From a checkpoint of a small transformer trained on Wikipedia.
Size: width 512, 8 heads of 64, vocabulary 42396, 55.3M parameters.
Architecture: LayerNorm before each block, rotary positions, tied embeddings.
Training: 634M tokens, 9672 steps.
Each number is 50 + 15 x the weight over its row's rms, rounded and kept within 0 to 99. Layers, rows and columns count from 0. The size before them is the row's rms in percent of the matrix's.

# o: layer 2 attention output (transposed), 512x512, rms 0.0761, rows 467-477, columns 256-319
# v: layer 2 attention value, 512x512, rms 0.0413, rows 468-477, columns 256-319
o467 105:51 55 30 30 60 58 60 55 47 83 40 71 62 52 28 48 52 40 60 60 41 50 38 58 54 33 69 72 39 65 44 52 69 72 55 63 48 76 36 79 70 39 33 33 53 55 69 43 39 59 17 59 52 32 59 38 54 41 43 63 37 61 57 40
v468 089:51 27 57 28 50 21 62 93 50 43 12 37 57 57 45 33 55 55 90 30 38 54 51 51 49 81 45 41 66 55 63 45 67 62 45 34 44 49 14 67 49 32 35 58 59 45 52 60 84 39 54 27 47 55 33 19 60 41 49 80 41 74 59 41
o468 098:59 77 40 62 43 53 28 33 50 46 38 49 45 53 50 62 61 75 45 44 21 66 46 72 32 62 13 60 39 38 76 51 46 45 49 76 50 59 54 43 70 62 33 56 51 65 45 39 26 42 37 46 32 58 73 58 77 60 56 45 54 51 52 66
v469 089:54 37 33 91 55 37 51 24 77 43 38 40 69 43 53 28 64 63 62 38 43 50 35 51 59 50 42 55 75 45 38 28 74 56 54 38 62 34 33 24 59 53 58 65 53 39 28 69 24 46 47 54 29 61 50 56 48 49 10 37 83 19 59 51
o469 096:36 41 50 23 44 38 36 50 62 15 43 32 49 63 13 50 32 64 29 45 66 67 68 28 57 30 40 52 31 43 10 51 31 43 57 43 49 48 65 48 26 63 47 57 52 69 52 48 29 47 35 73 67 13 49 26 55 56 31 56 44 46 62 70
v470 092:45 50 24 25 42 63 53 64 22 45 54 41 24 41 57 38 48 58 37 70 61 38 21 40 69 67 53 50 53 61 66 43 39 42 60 52 84 62 70 52 52 48 58 60 49 34 34 38 84 47 58 41 49 45 64 55 59 49 67 52 51 38 46 58
o470 080:54 40 50 61 42 47 43 46 21 53 28 63 59 69 56 56 51 37 56 55 22 40 50 52 56 55 64 30 58 53 67 56 69 65 32 46 21 33 62 80 28 49 37 49 43 33 36 23 50 47 68 51 63 69 41 41 42 83 46 53 48 53 48 42
v471 081:33 47 47 66 34 69 74 48 53 58 37 60 64 66 53 63 48 38 49 73 73 42 29 47 38 69 51 24 59 30 45 51 62 31 47 42 42 46 72 46 41 57 75 43 53 68 74 76 84 58 39 41 36 33 35 51 43 45 45 45 38 60 48 37
o471 097:29 53 72 39 71 44 23 57 16 31 58 58 54 30 17 62 61 53 59 65 49 15 54 58 58 31 38 76 45 51 48 78 51 71 52 68 60 48 28 59 64 49 39 45 60 51 44 20 34 55 52 69 51 53 40 43 28 61 52 33 34 55 40 52
v472 088:60 41 54 65 36 51 60 42 85 38 35 52 58 33 31 60 26 70 44 90 37 50 47 58 34 30 63 54 42 62 53 31 46 43 48 47 48 63 45 59 48 55 52 35 73 55 51 53 54 41 38 85 45 63 76 57 52 40 26 33 50 23 60 66
o472 106:69 36 40 33 65 63 37 52 33 31 52 46 61 46 51 37 57 32 64 39 63 36 43 40 57 72 58 47 75 30 58 68 28 61 40 52 48 55 51 18 37 51 49 56 54 44 68 61 34 64 29 25 63 39 63 36 57 44 58 56 57 70 23 86
v473 087:50 59 56 52 51 27 41 63 33 73 29 39 49 65 42 37 73 22 49 30 38 67 55 42 11 51 66 43 43 38 57 70 59 62 57 23 78 33 36 36 59 70 64 59 51 49 35 56 65 59 31 59 31 52 39 59 48 55 58 69 47 66 61 76
o473 085:57 58 55 57 65 81 78 57 51 57 78 45 58 33 47 45 52 61 49 68 68 58 50 42 54 63 44 57 50 53 48 49 44 53 42 55 39 70 71 17 35 59 46 54 50 79 66 42 31 22 87 50 43 47 66 57 76 39 56 50 61 32 63 20
v474 084:45 50 53 32 52 13 53 54 36 43 53 43 76 70 51 47 52 52 55 36 71 69 62 41 56 53 36 40 63 81 34 32 42 21 46 55 52 52 44 77 48 39 62 52 81 42 56 53 55 25 36 34 52 41 45 62 45 45 46 49 54 53 51 34
o474 097:38 64 52 48 32 46 58 35 54 66 59 46 57 37 38 53 57 35 56 48 24 45 51 66 12 50 48 78 46 29 53 42 44 45 45 58 73 41 73 53 76 63 39 58 44 43 70 45 33 50 61 52 32 31 59 58 54 62 70 34 56 13 65 77
v475 085:34 36 43 39 43 10 62 43 48 59 44 38 52 63 52 51 47 51 66 66 41 61 51 58 08 46 54 53 81 06 31 47 44 50 40 58 83 56 52 68 39 69 46 47 49 35 56 58 37 56 43 70 87 52 58 38 58 36 43 45 63 49 64 37
o475 097:70 55 72 33 50 77 45 40 64 49 55 55 65 58 23 35 37 52 46 63 44 24 43 35 68 55 71 69 32 48 28 75 60 51 59 62 66 70 48 40 36 52 25 61 46 61 63 19 43 68 30 63 21 43 59 68 41 44 47 48 42 48 35 32
v476 084:48 45 45 71 47 64 73 20 25 49 27 44 38 40 57 45 55 43 43 31 39 62 46 48 64 41 56 42 34 56 52 69 49 74 53 52 56 44 69 44 43 74 38 68 67 59 54 76 62 60 53 55 57 51 46 41 37 47 42 60 21 49 58 44
o476 102:52 45 30 44 46 54 51 73 63 52 41 72 28 19 26 44 37 40 60 46 75 54 64 33 27 38 49 14 47 16 58 54 27 38 35 45 81 36 51 71 67 40 61 45 44 38 75 56 36 70 70 39 54 74 57 41 68 54 63 76 57 49 40 38
v477 082:27 44 26 55 41 59 43 50 40 71 47 77 33 46 51 54 52 61 46 60 66 44 57 39 42 76 53 51 41 39 37 42 18 76 58 37 33 39 55 35 66 65 45 32 63 69 36 45 55 68 78 71 55 66 45 44 52 57 22 64 39 64 53 43
o477 097:42 69 73 82 51 80 31 43 62 78 63 94 37 44 37 57 57 65 39 44 39 38 43 70 62 33 39 52 79 62 37 31 85 52 47 76 47 30 57 58 43 48 69 20 58 35 49 62 41 51 29 43 17 57 45 55 46 35 45 61 45 22 51 52